From a checkpoint of a small transformer trained on Wikipedia.
Size: 9 layers, width 96, 3 heads of 32, MLP 384 tanh GELU, vocabulary 512, 1.09M parameters.
Architecture: LayerNorm before each block, learned positions, biases, tied embeddings.
Each number is 50 + 12 x the weight over its row's rms, rounded and kept within 0 to 99. Layers, rows and columns count from 0. The size before them is the row's rms in percent of the matrix's.

# up: layer 2 MLP up, 384x96, rms 0.393, rows 168-236, columns 0-47
# down: layer 2 MLP down (transposed), 384x96, rms 0.058, rows 168-236, columns 0-47
up168 114:56 48 86 38 68 55 45 55 75 38 63 46 45 49 50 61 40 54 42 46 57 44 46 43 66 43 67 72 61 45 56 56 48 66 51 39 39 58 41 48 63 41 71 32 32 55 44 47
down168 125:67 49 69 38 62 37 57 52 74 42 59 40 44 73 37 66 36 56 55 48 57 44 54 40 46 38 51 66 62 49 47 57 53 49 62 50 41 42 43 38 63 41 55 47 40 71 35 37
up169 080:61 62 49 58 35 83 50 38 49 42 50 51 51 46 58 59 23 25 50 41 41 54 66 36 50 58 30 47 49 39 41 45 31 32 75 59 24 68 61 55 32 37 52 61 57 55 36 43
down169 027:59 47 51 57 57 39 43 82 58 73 48 34 51 62 60 62 44 34 53 56 29 56 50 48 32 63 48 49 48 67 57 53 38 45 73 69 49 37 64 66 41 57 63 38 63 49 39 59
up170 102:69 47 43 64 40 63 69 45 59 44 65 66 44 54 42 56 71 38 53 30 46 58 74 54 56 48 59 63 55 48 57 46 43 56 39 39 42 61 41 44 47 28 48 68 49 30 30 43
down170 100:41 63 55 41 39 57 41 25 62 53 54 48 61 40 47 50 58 68 52 53 33 43 47 54 44 55 72 23 58 56 60 51 51 42 33 42 39 71 46 69 60 44 41 33 55 41 33 24
up171 093:40 60 51 48 38 42 70 54 41 44 81 48 56 58 13 50 42 46 63 50 32 59 37 56 67 50 72 43 58 52 41 49 55 55 49 56 54 61 55 57 25 66 62 60 51 70 58 26
down171 104:28 43 51 70 50 62 17 38 51 38 49 65 55 46 66 51 74 45 39 60 33 38 48 75 50 54 51 50 65 41 52 45 40 54 36 55 64 45 64 56 78 71 62 32 53 34 52 62
up172 103:59 27 73 46 30 85 44 46 39 56 65 53 56 33 39 44 22 49 52 36 33 72 35 45 29 41 54 39 62 33 67 46 45 59 61 58 63 58 56 47 46 42 50 64 54 65 62 45
down172 109:43 51 37 36 47 49 35 44 31 65 46 47 74 41 45 55 63 44 29 43 45 48 64 67 50 48 41 47 55 26 48 49 56 63 32 66 49 32 39 64 64 43 64 50 28 35 40 40
up173 101:38 61 54 54 35 29 59 63 44 60 52 50 64 54 36 50 47 47 62 47 62 48 41 32 28 52 66 58 34 67 56 72 45 31 52 38 49 51 55 64 51 39 72 38 21 47 52 58
down173 058:42 32 68 69 33 44 55 45 36 64 56 59 50 44 55 35 55 52 46 47 54 58 22 60 50 60 52 56 55 63 47 68 47 63 48 49 51 44 60 35 41 48 34 39 29 36 57 57
up174 093:43 35 48 44 52 29 42 49 52 44 52 67 50 43 40 55 46 44 53 45 39 60 47 57 79 38 49 57 45 52 73 47 28 34 65 64 52 36 66 49 37 57 49 40 51 39 62 36
down174 096:46 35 54 50 51 37 47 46 33 49 34 78 57 65 40 61 58 43 60 46 50 44 38 61 68 39 37 45 47 67 70 55 42 51 65 50 60 57 32 64 63 62 44 42 46 55 53 43
up175 085:45 54 66 59 38 41 44 62 37 48 45 37 63 39 54 54 25 36 51 40 44 44 29 67 42 52 48 54 50 36 44 53 52 27 36 23 57 84 56 61 39 49 61 74 39 58 50 48
down175 038:39 57 43 46 46 33 70 55 46 42 51 46 49 45 49 35 49 45 46 65 42 68 52 57 39 64 47 65 36 57 59 45 60 31 60 55 53 52 41 52 42 66 70 66 43 47 49 53
up176 117:30 41 48 49 65 31 34 61 55 66 28 50 49 44 54 64 44 45 32 34 55 67 64 63 61 40 50 47 55 31 73 46 61 60 65 53 49 60 38 49 41 56 59 36 55 52 31 62
down176 088:33 45 52 52 45 43 35 46 60 52 42 61 59 58 33 62 37 45 39 47 27 56 43 49 33 33 53 28 57 31 43 40 61 56 58 45 60 25 50 31 59 44 53 41 41 72 43 57
up177 094:48 43 39 57 52 55 55 54 59 57 41 38 61 46 62 66 43 65 73 52 39 48 56 40 59 28 56 42 69 51 63 31 65 42 27 42 43 65 45 30 32 58 63 41 41 44 54 60
down177 087:69 45 48 56 60 32 70 43 31 58 61 51 64 46 71 39 45 33 68 68 62 74 55 56 52 45 52 36 50 38 52 57 42 37 43 51 28 53 58 40 75 42 35 45 34 41 55 50
up178 092:46 52 66 49 52 37 47 45 51 72 32 57 63 43 29 51 56 44 56 38 44 52 57 75 50 68 48 41 57 59 56 35 52 70 41 67 57 45 46 36 41 38 57 36 30 65 65 60
down178 085:51 42 61 50 45 54 41 47 43 65 39 28 42 81 54 50 46 45 48 45 51 25 45 55 49 68 39 59 50 46 43 41 42 51 52 69 28 40 48 45 12 31 64 55 51 64 68 59
up179 125:49 40 75 37 57 27 44 42 58 70 38 45 54 42 42 55 57 41 38 67 50 43 52 62 46 55 65 79 46 72 39 35 52 31 26 44 26 59 43 55 40 65 53 56 59 38 56 57
down179 081:49 47 69 52 55 50 70 54 44 40 52 56 43 54 65 63 79 45 70 43 54 52 51 49 30 59 76 54 52 72 38 44 36 49 30 45 45 58 60 34 58 39 55 37 56 43 47 58
up180 107:44 48 59 58 58 21 63 71 30 47 40 66 38 46 64 43 69 60 46 56 33 47 44 46 67 53 51 33 53 41 56 66 28 63 54 59 68 42 42 65 56 25 54 40 44 38 35 62
down180 105:53 60 56 47 56 54 47 51 55 44 39 42 27 62 58 35 68 64 57 41 57 50 49 44 14 42 30 61 54 53 44 42 57 36 44 51 39 15 52 52 71 47 35 56 67 49 37 52
up181 094:50 49 62 63 42 46 41 53 59 58 69 42 55 62 52 55 49 34 49 51 52 27 45 50 39 20 49 46 55 33 33 37 69 55 69 54 53 55 47 46 35 56 69 46 60 48 70 42
down181 132:60 73 61 55 52 61 63 40 43 60 51 44 33 73 34 49 47 29 35 50 49 32 57 49 63 25 62 48 67 26 50 47 59 62 71 63 42 52 48 56 58 63 56 48 26 42 58 46
up182 114:40 61 43 56 58 45 49 47 41 57 42 42 57 29 46 55 53 47 37 61 42 50 63 71 36 57 56 52 26 50 39 60 82 60 29 43 51 74 42 75 40 73 66 42 62 46 47 56
down182 094:37 33 45 51 68 42 56 46 58 34 56 53 43 48 60 62 65 59 57 60 45 74 44 58 24 43 47 36 43 42 43 50 57 38 34 37 43 85 39 42 63 63 68 62 44 46 61 45
up183 102:68 58 50 33 62 35 57 49 59 57 38 75 75 51 54 58 62 43 59 56 48 46 57 49 76 60 64 49 49 67 55 53 32 39 53 46 55 66 34 53 21 49 37 59 56 54 34 60
down183 060:51 50 53 65 51 51 38 46 64 68 21 58 52 48 39 48 73 52 60 38 55 47 49 40 39 55 58 49 45 49 53 52 63 57 53 57 51 30 26 38 44 20 40 54 64 70 43 52
up184 096:40 39 40 64 45 49 43 54 75 52 66 35 52 57 28 67 50 53 67 56 40 46 31 58 28 71 56 67 44 42 66 37 60 50 63 46 43 17 43 58 56 43 52 32 64 56 50 56
down184 096:69 41 43 56 47 43 66 54 32 35 47 33 54 54 38 47 52 55 45 48 57 45 57 48 47 65 65 63 39 31 48 49 35 40 46 55 49 21 27 62 59 54 65 60 59 50 53 52
up185 089:53 61 70 42 30 22 29 42 60 24 50 29 57 47 52 48 39 49 43 50 59 65 55 63 69 58 48 39 47 55 62 17 46 53 48 38 55 53 56 40 67 62 31 76 28 46 59 44
down185 095:46 62 43 43 43 31 41 35 38 63 50 45 43 48 43 70 55 39 40 55 46 60 52 55 66 38 75 55 26 29 62 34 31 55 54 34 66 55 57 53 58 52 52 65 28 28 45 45
up186 105:56 60 30 22 58 37 52 33 53 42 41 69 60 38 62 47 69 59 70 51 74 34 46 43 43 58 37 49 41 73 56 50 86 53 60 50 43 35 49 73 44 49 65 47 51 55 35 51
down186 065:59 43 50 54 35 60 42 66 39 61 39 49 48 38 34 45 55 45 66 65 24 54 59 44 47 57 47 61 49 30 54 66 14 49 46 44 53 35 50 59 47 62 50 68 46 59 50 43
up187 099:43 38 50 61 75 51 15 38 72 52 40 60 66 54 58 65 42 58 37 47 66 44 52 44 36 61 38 69 49 42 43 44 44 56 69 53 47 49 52 50 51 68 60 52 52 47 36 47
down187 117:57 34 36 54 65 56 26 38 74 55 57 63 56 57 51 62 48 73 42 55 73 35 53 43 41 66 57 47 51 34 37 40 35 56 66 40 48 63 63 48 45 58 55 61 49 57 38 60
up188 112:45 61 49 36 67 50 63 64 46 69 48 31 63 48 57 63 37 62 45 54 39 46 57 57 37 53 76 57 33 70 43 63 36 39 54 41 34 62 57 61 34 72 51 33 45 51 51 68
down188 047:41 66 49 55 73 38 53 50 57 57 34 51 48 64 57 42 63 66 36 43 59 63 78 21 43 53 59 47 25 36 49 47 41 32 57 53 49 58 69 57 45 64 40 38 46 34 68 54
up189 108:48 38 60 57 39 30 60 31 55 35 30 56 54 37 57 43 58 44 66 36 54 51 46 49 70 34 64 45 63 44 46 52 53 55 73 30 37 47 39 53 44 54 47 49 56 50 36 33
down189 112:54 70 61 49 52 35 42 49 61 41 57 48 42 40 26 56 57 51 35 87 43 49 76 64 58 56 28 62 49 54 54 58 55 44 59 58 34 43 44 54 73 38 42 59 22 47 42 45
up190 087:46 58 74 53 62 30 45 56 61 41 59 35 54 57 48 43 39 46 63 43 27 63 66 76 49 50 56 48 66 59 44 40 33 81 41 76 50 52 69 59 52 47 62 57 35 47 42 51
down190 054:50 38 64 47 49 57 40 34 63 58 30 48 49 24 57 42 52 36 42 58 46 66 62 53 47 82 41 41 40 47 51 30 55 45 61 48 52 41 65 44 41 39 47 60 25 70 70 42
up191 129:31 51 30 53 66 34 49 58 73 39 50 59 65 58 58 56 50 33 63 52 34 71 39 58 61 46 47 33 55 56 46 36 56 48 53 28 53 51 46 46 19 60 55 45 54 37 47 29
down191 080:54 45 66 38 58 86 46 42 44 69 51 49 40 38 48 65 52 55 40 48 55 27 68 43 61 46 45 49 58 54 50 56 46 45 47 75 52 55 51 65 68 43 37 58 32 49 48 61
up192 097:44 31 48 46 64 40 42 48 29 54 42 66 56 45 62 53 70 36 52 48 44 51 40 53 68 62 44 43 50 48 62 58 35 51 59 50 47 54 26 61 42 37 71 32 36 45 73 33
down192 069:58 43 37 32 53 34 75 58 56 45 50 50 36 33 46 46 87 37 60 24 62 27 40 55 48 41 51 46 31 54 55 60 59 61 34 82 50 47 41 63 50 39 59 47 42 58 39 49
up193 102:61 61 64 65 35 49 57 44 49 37 46 48 63 41 61 41 41 43 78 70 39 45 35 35 38 40 46 21 56 40 27 52 45 52 63 39 54 56 43 34 47 43 36 75 30 59 42 37
down193 091:45 64 58 62 43 19 56 44 53 38 33 57 45 61 49 58 42 73 67 83 48 56 58 60 25 48 40 59 58 40 42 56 55 63 59 36 50 41 57 70 64 44 44 59 38 47 43 47
up194 090:36 75 62 65 53 44 69 36 69 58 56 65 61 20 46 74 57 55 44 73 38 31 53 54 63 55 50 60 46 64 50 59 56 55 43 69 53 57 40 37 42 51 49 39 66 38 43 55
down194 102:42 61 69 53 60 71 51 47 57 49 37 46 45 34 44 68 49 48 64 73 34 48 60 38 38 75 50 35 43 43 28 50 49 41 54 67 57 53 57 50 39 35 30 62 54 28 65 55
up195 109:37 43 56 61 69 51 41 48 50 71 34 52 70 37 47 47 42 55 38 40 29 49 60 50 44 46 51 49 26 43 55 39 62 54 58 44 66 51 56 49 49 72 76 44 85 46 43 60
down195 067:38 64 26 39 45 43 69 78 66 63 47 44 56 43 68 53 55 42 60 51 39 42 53 47 32 72 61 45 59 35 50 50 69 50 43 34 58 39 39 54 72 54 54 56 54 42 62 45
up196 089:32 50 52 39 36 35 46 61 54 44 45 67 44 59 47 48 50 51 41 71 70 42 86 76 58 49 48 37 52 45 51 45 37 46 39 51 52 64 49 91 45 48 38 29 47 36 38 51
down196 110:28 32 51 29 46 37 66 55 66 40 61 52 56 44 46 48 51 48 59 50 60 33 46 62 63 55 36 52 67 56 46 59 45 64 81 40 54 72 50 56 48 48 47 51 42 47 38 36
up197 079:61 45 69 45 51 71 30 44 34 48 43 47 73 51 53 51 54 31 30 51 49 40 53 38 69 41 20 39 46 52 58 26 65 71 39 60 48 49 49 46 52 45 45 53 44 47 45 64
down197 091:53 50 45 57 59 44 45 50 35 54 43 41 51 72 51 47 53 61 73 44 31 63 47 50 64 45 38 45 60 36 68 53 50 58 58 38 34 45 65 43 63 61 32 53 59 36 87 49
up198 077:59 56 61 57 29 23 31 43 49 44 50 50 40 46 54 59 66 57 52 39 55 48 43 44 54 66 42 66 52 48 49 30 61 28 52 47 48 63 43 54 42 45 34 39 53 41 43 86
down198 063:50 40 33 38 47 44 56 37 51 55 52 76 37 32 55 55 67 54 15 67 40 35 30 42 35 50 53 50 57 57 46 33 59 58 38 38 30 67 55 44 59 73 49 42 66 29 57 61
up199 091:70 67 69 41 55 63 49 58 48 46 49 38 45 43 46 61 41 60 55 56 51 25 61 46 35 46 43 60 57 42 50 45 20 49 61 51 60 72 41 45 35 46 49 55 29 69 59 25
down199 084:48 48 55 56 53 30 49 57 39 51 36 58 26 43 68 65 70 47 52 53 40 50 44 42 50 50 45 46 48 39 61 44 43 69 56 33 62 47 52 64 57 19 31 41 69 40 46 65
up200 082:31 44 36 42 38 60 55 71 49 50 58 64 41 44 39 44 44 45 63 23 53 60 37 60 62 32 34 42 72 58 60 40 44 33 50 57 47 52 55 39 36 49 57 51 74 53 60 38
down200 098:59 65 33 58 40 62 53 45 40 60 52 63 39 45 64 57 26 34 48 36 40 30 60 65 47 53 32 58 55 48 11 61 62 46 29 48 61 59 42 30 52 48 55 43 35 39 62 74
up201 116:66 62 81 32 42 52 25 37 71 57 78 43 46 65 48 60 66 67 54 15 51 37 45 60 30 52 56 42 31 34 41 48 58 37 54 62 47 55 35 47 46 24 58 43 48 50 63 48
down201 114:44 50 71 49 38 37 47 40 42 57 56 65 51 44 36 61 61 74 53 16 51 42 51 63 58 59 50 56 47 46 40 54 36 55 42 30 55 54 14 51 42 36 38 60 52 44 70 44
up202 110:28 68 46 55 56 43 59 49 41 67 42 66 44 24 51 55 42 52 43 43 62 42 36 36 51 54 59 54 75 42 46 55 47 32 45 25 35 51 25 57 54 48 60 56 48 88 54 43
down202 066:60 55 47 47 58 41 65 67 23 39 63 64 59 40 55 37 19 49 56 49 57 28 46 42 42 40 61 41 58 66 54 36 28 29 50 69 64 63 38 47 34 74 55 52 52 64 60 39
up203 095:67 52 56 49 49 46 52 36 43 53 55 47 55 52 49 62 44 60 33 56 33 57 61 52 41 44 55 43 58 64 61 44 44 44 58 52 59 45 25 59 56 72 57 42 41 64 58 75
down203 082:53 44 43 68 44 33 40 24 43 52 28 35 30 58 69 61 55 50 38 56 44 54 56 67 57 15 41 50 79 54 56 61 50 33 56 45 43 67 45 60 46 53 37 46 59 68 57 52
up204 118:53 36 72 44 42 46 47 61 53 46 72 41 59 61 51 58 59 43 60 45 46 70 61 39 51 36 35 25 39 58 75 19 58 34 39 48 47 51 18 56 58 56 44 45 53 46 60 59
down204 096:75 78 47 59 56 69 37 51 58 48 51 28 48 62 53 59 42 53 55 58 46 49 45 50 68 47 57 41 36 73 59 18 44 36 31 55 35 56 16 36 48 45 39 49 62 39 50 55
up205 103:49 36 47 71 45 50 33 45 46 62 37 64 58 46 59 47 53 49 53 35 20 47 31 55 55 53 65 48 59 40 42 47 60 68 41 41 42 58 26 46 56 24 66 43 43 36 50 42
down205 098:58 64 33 52 40 53 40 52 58 46 35 64 31 46 46 62 46 46 51 50 58 47 48 34 63 55 34 66 65 43 80 36 51 54 53 32 47 32 61 86 63 58 42 36 54 62 49 49
up206 096:52 57 73 44 42 45 40 44 50 39 54 42 48 38 47 41 44 35 52 28 47 47 59 58 34 42 53 42 45 41 46 59 44 44 43 45 64 47 60 38 40 29 62 65 38 45 49 43
down206 119:55 54 72 44 54 32 34 41 47 68 67 38 47 63 56 44 50 65 43 24 49 53 51 49 41 46 58 53 58 43 65 61 44 54 39 41 64 68 44 45 47 41 54 53 38 47 51 50
up207 109:58 45 67 57 38 49 41 48 51 66 50 44 48 47 26 39 48 47 49 40 45 79 49 64 53 53 60 41 58 60 45 51 60 33 55 60 47 46 64 32 18 59 75 63 57 71 30 52
down207 113:72 31 69 62 49 49 47 33 53 58 26 28 50 61 50 53 41 47 57 56 57 48 35 51 42 43 69 77 64 38 30 54 50 59 36 61 44 40 54 53 40 40 72 36 46 57 59 59
up208 118:40 50 59 50 37 53 52 50 57 66 59 66 66 35 59 54 49 34 39 53 46 47 52 55 42 40 66 44 40 52 25 45 31 48 66 40 48 28 56 47 32 57 61 31 34 33 57 46
down208 154:30 44 65 67 46 70 64 62 44 51 70 68 65 66 39 57 69 39 45 62 29 34 56 51 53 53 52 55 50 39 39 50 61 49 58 54 39 39 52 64 43 61 68 46 35 63 40 41
up209 105:49 70 60 16 45 59 68 22 63 50 79 50 39 54 36 46 62 46 24 70 49 47 24 48 53 52 65 50 67 44 52 48 61 47 24 44 57 41 68 66 47 64 48 36 61 30 41 24
down209 114:53 46 59 37 56 63 58 26 43 57 51 61 62 63 38 53 40 57 23 66 55 44 38 65 61 29 78 49 47 48 52 63 45 46 30 63 50 45 53 79 55 62 36 38 60 38 51 28
up210 090:34 46 53 54 44 43 51 44 65 22 83 52 47 35 36 53 18 42 55 26 48 78 47 47 55 33 52 51 39 36 48 59 47 56 60 53 67 49 74 36 65 29 68 56 47 51 53 59
down210 114:59 37 59 44 74 48 56 40 60 47 59 32 70 58 46 52 63 46 60 51 28 42 67 65 59 29 50 69 46 29 62 56 37 33 52 47 50 62 32 64 68 34 54 49 50 42 62 43
up211 100:33 40 51 52 78 65 49 40 41 19 48 78 57 33 44 54 42 58 50 68 49 49 63 28 48 43 51 59 67 47 67 45 62 41 62 48 48 40 30 46 53 42 66 44 66 53 43 64
down211 079:43 64 26 62 38 66 49 43 41 64 32 54 37 46 35 59 47 35 47 68 50 54 39 41 41 26 81 71 58 68 44 66 55 52 53 35 52 31 49 51 39 59 56 36 38 52 30 58
up212 092:39 53 74 53 44 46 40 54 55 42 57 62 43 33 52 45 39 52 41 62 54 62 27 51 51 32 51 48 65 46 52 41 25 74 57 61 60 44 44 58 68 38 55 35 55 40 49 74
down212 086:32 66 63 42 42 60 34 45 45 59 37 34 51 45 55 29 38 43 57 42 44 54 33 62 64 46 54 55 40 37 49 64 72 64 49 47 44 43 57 44 64 28 65 45 58 43 39 60
up213 088:66 71 51 58 57 48 58 22 53 43 54 35 62 34 66 43 50 39 47 17 65 54 65 54 52 50 49 53 39 54 19 55 83 30 66 48 59 55 52 63 60 57 38 72 68 53 42 32
down213 117:50 54 54 49 43 46 66 15 40 52 39 56 42 26 74 63 48 34 53 42 77 62 65 63 41 47 43 60 45 37 29 56 50 51 59 49 48 64 60 64 47 60 44 54 34 48 32 50
up214 087:70 76 64 56 39 64 51 45 32 62 49 23 37 49 52 49 46 52 49 36 41 47 52 48 53 31 82 50 44 38 35 57 40 60 63 45 47 49 57 57 35 56 49 54 52 65 37 44
down214 057:58 49 59 55 58 50 51 39 42 54 56 46 47 38 55 48 51 17 57 58 50 64 58 39 68 71 63 48 28 59 46 57 36 21 41 45 60 75 47 71 41 35 48 42 55 52 59 55
up215 087:51 29 66 45 43 40 56 44 50 55 42 59 74 40 54 41 47 45 66 56 48 56 59 22 55 57 54 75 37 50 46 40 54 53 40 37 51 56 69 47 45 64 56 34 54 64 56 60
down215 041:42 53 40 52 35 43 51 44 43 47 55 46 64 57 26 61 54 69 57 58 70 20 46 39 46 71 41 49 38 60 36 45 49 46 39 57 69 59 39 53 67 27 64 45 61 78 73 29
up216 105:41 62 50 65 57 60 48 61 53 45 51 41 61 54 42 43 53 49 51 38 52 56 53 55 45 56 47 67 49 38 52 61 68 46 21 53 35 54 52 50 54 21 36 43 57 41 55 28
down216 100:59 48 47 57 37 43 67 33 56 46 38 52 41 43 45 60 46 49 70 47 56 52 53 49 60 54 38 67 35 47 36 74 63 53 54 33 51 64 44 71 52 40 34 52 21 61 38 48
up217 092:37 62 49 37 38 72 41 51 56 61 52 77 32 32 20 50 49 57 46 24 55 39 27 60 44 52 60 66 43 62 41 56 56 59 49 55 35 52 43 57 36 52 46 47 49 58 50 52
down217 127:37 52 59 48 44 59 32 30 54 52 47 56 48 54 51 41 60 52 67 49 62 50 32 50 52 52 45 58 53 52 24 48 47 68 67 79 43 49 55 47 43 37 45 30 41 50 49 61
up218 094:71 59 56 40 64 54 39 69 36 47 61 45 55 42 54 57 80 42 40 55 69 61 60 54 61 52 44 49 41 57 54 54 53 34 46 55 35 62 48 44 47 56 58 44 20 61 64 42
down218 096:55 34 70 43 49 60 60 47 35 47 42 56 41 47 58 38 67 59 60 47 58 39 52 38 37 41 26 45 71 25 52 31 70 68 40 22 51 27 58 53 68 40 54 47 44 39 49 53
up219 102:26 44 64 65 47 57 40 47 47 41 43 53 58 60 76 38 67 53 68 50 35 66 59 64 61 43 27 49 54 57 72 33 46 43 44 56 42 49 52 56 48 39 49 55 36 54 42 55
down219 100:55 35 29 48 52 41 57 43 60 56 58 50 31 46 48 44 54 47 33 69 76 39 41 51 28 48 73 60 36 23 41 48 57 73 31 59 52 50 66 55 61 58 77 50 65 53 55 43
up220 102:50 46 49 52 63 30 63 57 67 44 44 54 40 42 28 51 52 52 61 50 33 46 59 48 66 56 57 50 55 26 66 60 39 41 46 29 49 38 28 51 51 56 46 74 57 36 45 53
down220 112:42 50 41 77 61 59 58 40 56 42 57 65 48 45 29 41 63 41 40 41 45 47 69 50 66 60 58 53 44 42 53 51 79 45 44 38 43 45 36 58 54 58 50 82 45 45 52 62
up221 112:41 53 36 31 67 45 50 42 62 50 49 45 53 32 42 50 41 47 25 39 47 58 72 72 43 59 61 67 26 53 85 45 35 51 56 49 53 40 40 43 64 43 64 45 36 77 60 55
down221 097:60 61 11 47 70 61 51 50 46 53 42 28 37 43 66 37 51 31 49 44 65 60 53 69 54 55 57 11 37 49 45 49 48 47 65 59 40 60 48 40 62 51 54 60 35 64 43 43
up222 108:51 48 53 48 35 43 49 57 38 52 52 53 65 36 64 57 47 30 51 51 55 58 48 38 42 60 48 52 54 51 42 44 57 41 47 51 49 56 43 62 72 47 55 44 60 45 05 50
down222 080:39 52 39 44 60 72 33 55 49 30 67 48 62 49 46 60 58 47 51 44 48 58 42 61 29 59 59 69 49 58 42 25 47 57 59 70 42 36 40 52 56 57 53 61 61 37 37 54
up223 088:56 51 47 52 45 59 56 54 55 55 52 63 52 30 66 46 63 37 44 36 42 37 47 58 45 53 62 55 56 57 28 60 65 44 70 58 91 66 42 56 55 37 53 63 39 27 46 19
down223 148:58 49 30 52 56 52 60 48 31 57 48 57 43 62 77 46 62 43 46 31 55 52 52 55 55 61 48 73 44 57 27 58 57 35 58 66 62 70 38 52 70 56 46 60 60 45 38 45
up224 105:33 60 59 55 67 35 46 62 55 54 57 35 43 56 56 21 53 58 40 77 44 14 58 55 51 54 34 44 57 69 62 42 36 65 64 36 54 48 36 63 44 44 50 39 41 52 54 43
down224 079:44 34 65 39 35 58 32 45 48 57 38 47 45 39 41 71 29 69 57 61 64 50 44 48 53 37 61 40 49 68 47 62 49 53 33 43 34 52 45 45 47 77 56 31 60 58 34 71
up225 100:57 66 57 40 40 66 39 75 40 42 45 64 51 54 54 54 54 40 51 50 43 60 38 47 64 54 57 53 38 54 28 46 27 36 50 46 50 43 54 54 39 48 35 56 66 66 46 40
down225 130:32 45 48 72 53 69 43 43 47 35 30 57 52 53 39 73 64 58 64 63 51 52 59 57 58 50 57 63 57 62 42 53 61 53 40 37 47 56 26 54 51 55 21 53 52 58 40 69
up226 119:70 40 43 43 49 54 53 48 34 69 51 15 67 50 72 52 52 35 61 33 45 76 57 62 35 49 57 31 49 42 51 49 70 28 61 45 48 42 67 41 28 55 60 48 63 43 27 69
down226 091:29 69 67 72 46 56 18 70 30 65 53 40 48 50 55 77 23 46 57 46 55 43 39 34 59 59 56 63 41 68 66 52 55 41 35 51 40 58 58 32 48 61 47 29 45 34 57 63
up227 088:42 60 77 48 49 66 47 46 60 47 40 41 51 50 61 56 60 47 36 47 50 29 42 67 67 52 52 46 60 30 62 45 36 66 34 44 63 59 48 22 41 57 44 59 53 47 56 54
down227 065:32 37 34 64 41 43 50 32 33 44 51 61 71 48 61 32 55 52 56 49 52 49 66 42 42 44 58 63 64 54 46 55 71 61 37 33 45 50 63 58 57 57 50 48 37 54 28 90
up228 093:50 52 62 63 20 38 51 60 40 51 77 59 53 47 60 35 47 41 28 41 51 61 71 44 39 43 62 40 42 84 53 30 55 33 52 57 47 37 60 61 35 50 54 56 44 56 54 54
down228 107:36 56 46 51 41 62 54 40 36 58 60 62 40 60 65 38 44 43 49 46 69 47 55 59 37 43 45 53 90 56 34 47 47 60 40 45 44 40 47 63 52 53 57 52 36 57 54 59
up229 096:57 34 65 45 34 34 54 62 54 33 45 50 69 32 58 65 50 42 56 64 41 44 46 61 49 68 52 50 72 50 35 21 56 35 56 54 37 77 67 48 37 46 50 55 37 27 29 48
down229 120:34 64 47 41 56 37 43 62 51 58 63 47 38 50 42 41 45 59 53 51 55 63 58 65 26 78 58 32 30 47 48 42 19 57 62 60 45 91 65 50 55 52 46 60 46 65 38 41
up230 099:48 52 46 51 38 59 67 54 43 60 51 42 60 36 37 53 56 36 40 47 52 44 52 46 35 41 65 32 55 57 77 46 56 47 72 58 72 50 67 31 38 66 37 40 57 56 50 41
down230 103:45 42 33 34 41 76 65 44 62 59 56 27 39 44 51 64 48 62 48 30 56 38 53 52 45 48 47 22 50 45 38 50 42 50 63 32 52 71 54 52 51 55 44 49 59 36 55 50
up231 109:51 36 61 62 45 58 59 58 48 35 44 52 60 48 41 67 54 58 36 69 55 47 54 60 67 32 56 47 25 74 55 36 38 55 44 52 37 61 52 51 27 58 68 49 57 26 54 52
down231 097:43 36 58 60 49 64 34 45 31 39 60 62 58 46 35 57 56 41 33 65 48 47 44 34 43 34 44 55 61 59 57 53 49 34 45 50 72 59 27 66 39 36 49 64 40 46 56 67
up232 094:38 46 57 60 35 50 42 47 48 47 53 57 40 32 40 34 32 49 58 52 54 54 58 43 38 18 73 56 62 34 60 44 50 46 38 62 57 46 34 28 28 47 41 68 45 49 57 51
down232 103:55 40 56 44 30 39 31 35 31 59 55 49 49 32 49 42 40 45 56 54 68 41 52 45 53 34 60 44 46 25 40 26 59 43 43 79 54 50 38 42 41 63 29 79 41 47 49 48
up233 088:30 47 44 69 64 36 36 49 63 60 56 42 46 33 53 59 62 66 50 42 58 55 53 36 65 53 46 45 44 44 51 22 55 64 54 47 52 54 43 60 36 59 64 45 37 38 63 41
down233 035:69 43 42 32 52 36 63 46 80 60 42 47 53 62 57 55 58 37 51 33 44 69 57 28 53 43 49 58 62 68 51 39 65 47 56 36 68 60 67 55 58 54 68 55 64 34 45 50
up234 099:47 45 69 59 49 59 44 56 49 56 55 46 61 52 35 61 92 47 50 32 66 55 66 53 65 17 61 65 51 32 51 43 35 60 39 37 51 52 55 64 36 58 52 48 45 62 50 51
down234 119:45 40 57 63 45 54 37 34 63 55 62 58 48 50 44 49 62 32 50 65 33 49 40 28 48 51 71 54 71 32 46 46 49 56 54 50 58 28 72 44 64 48 59 59 48 52 44 47
up235 087:57 50 47 56 56 25 55 28 61 34 56 44 35 58 44 33 48 68 34 45 37 45 53 60 30 49 63 48 53 45 47 56 30 38 73 19 45 51 54 62 42 67 73 43 57 59 41 61
down235 101:51 31 28 61 64 57 43 48 41 37 57 44 34 57 59 40 58 59 34 55 41 63 60 57 43 49 40 45 47 66 41 45 66 36 64 48 38 58 36 73 59 43 86 59 45 55 36 48
up236 096:70 47 55 58 43 49 54 60 43 48 57 61 60 27 36 35 54 56 31 76 28 52 45 40 39 54 40 57 33 65 45 54 65 38 53 43 51 43 48 44 29 71 68 56 46 49 56 65
down236 074:33 53 45 62 65 47 41 39 60 46 81 48 41 52 20 38 54 69 45 32 75 66 49 38 65 70 47 42 56 55 53 49 41 34 48 46 75 46 54 48 51 35 58 41 45 45 54 42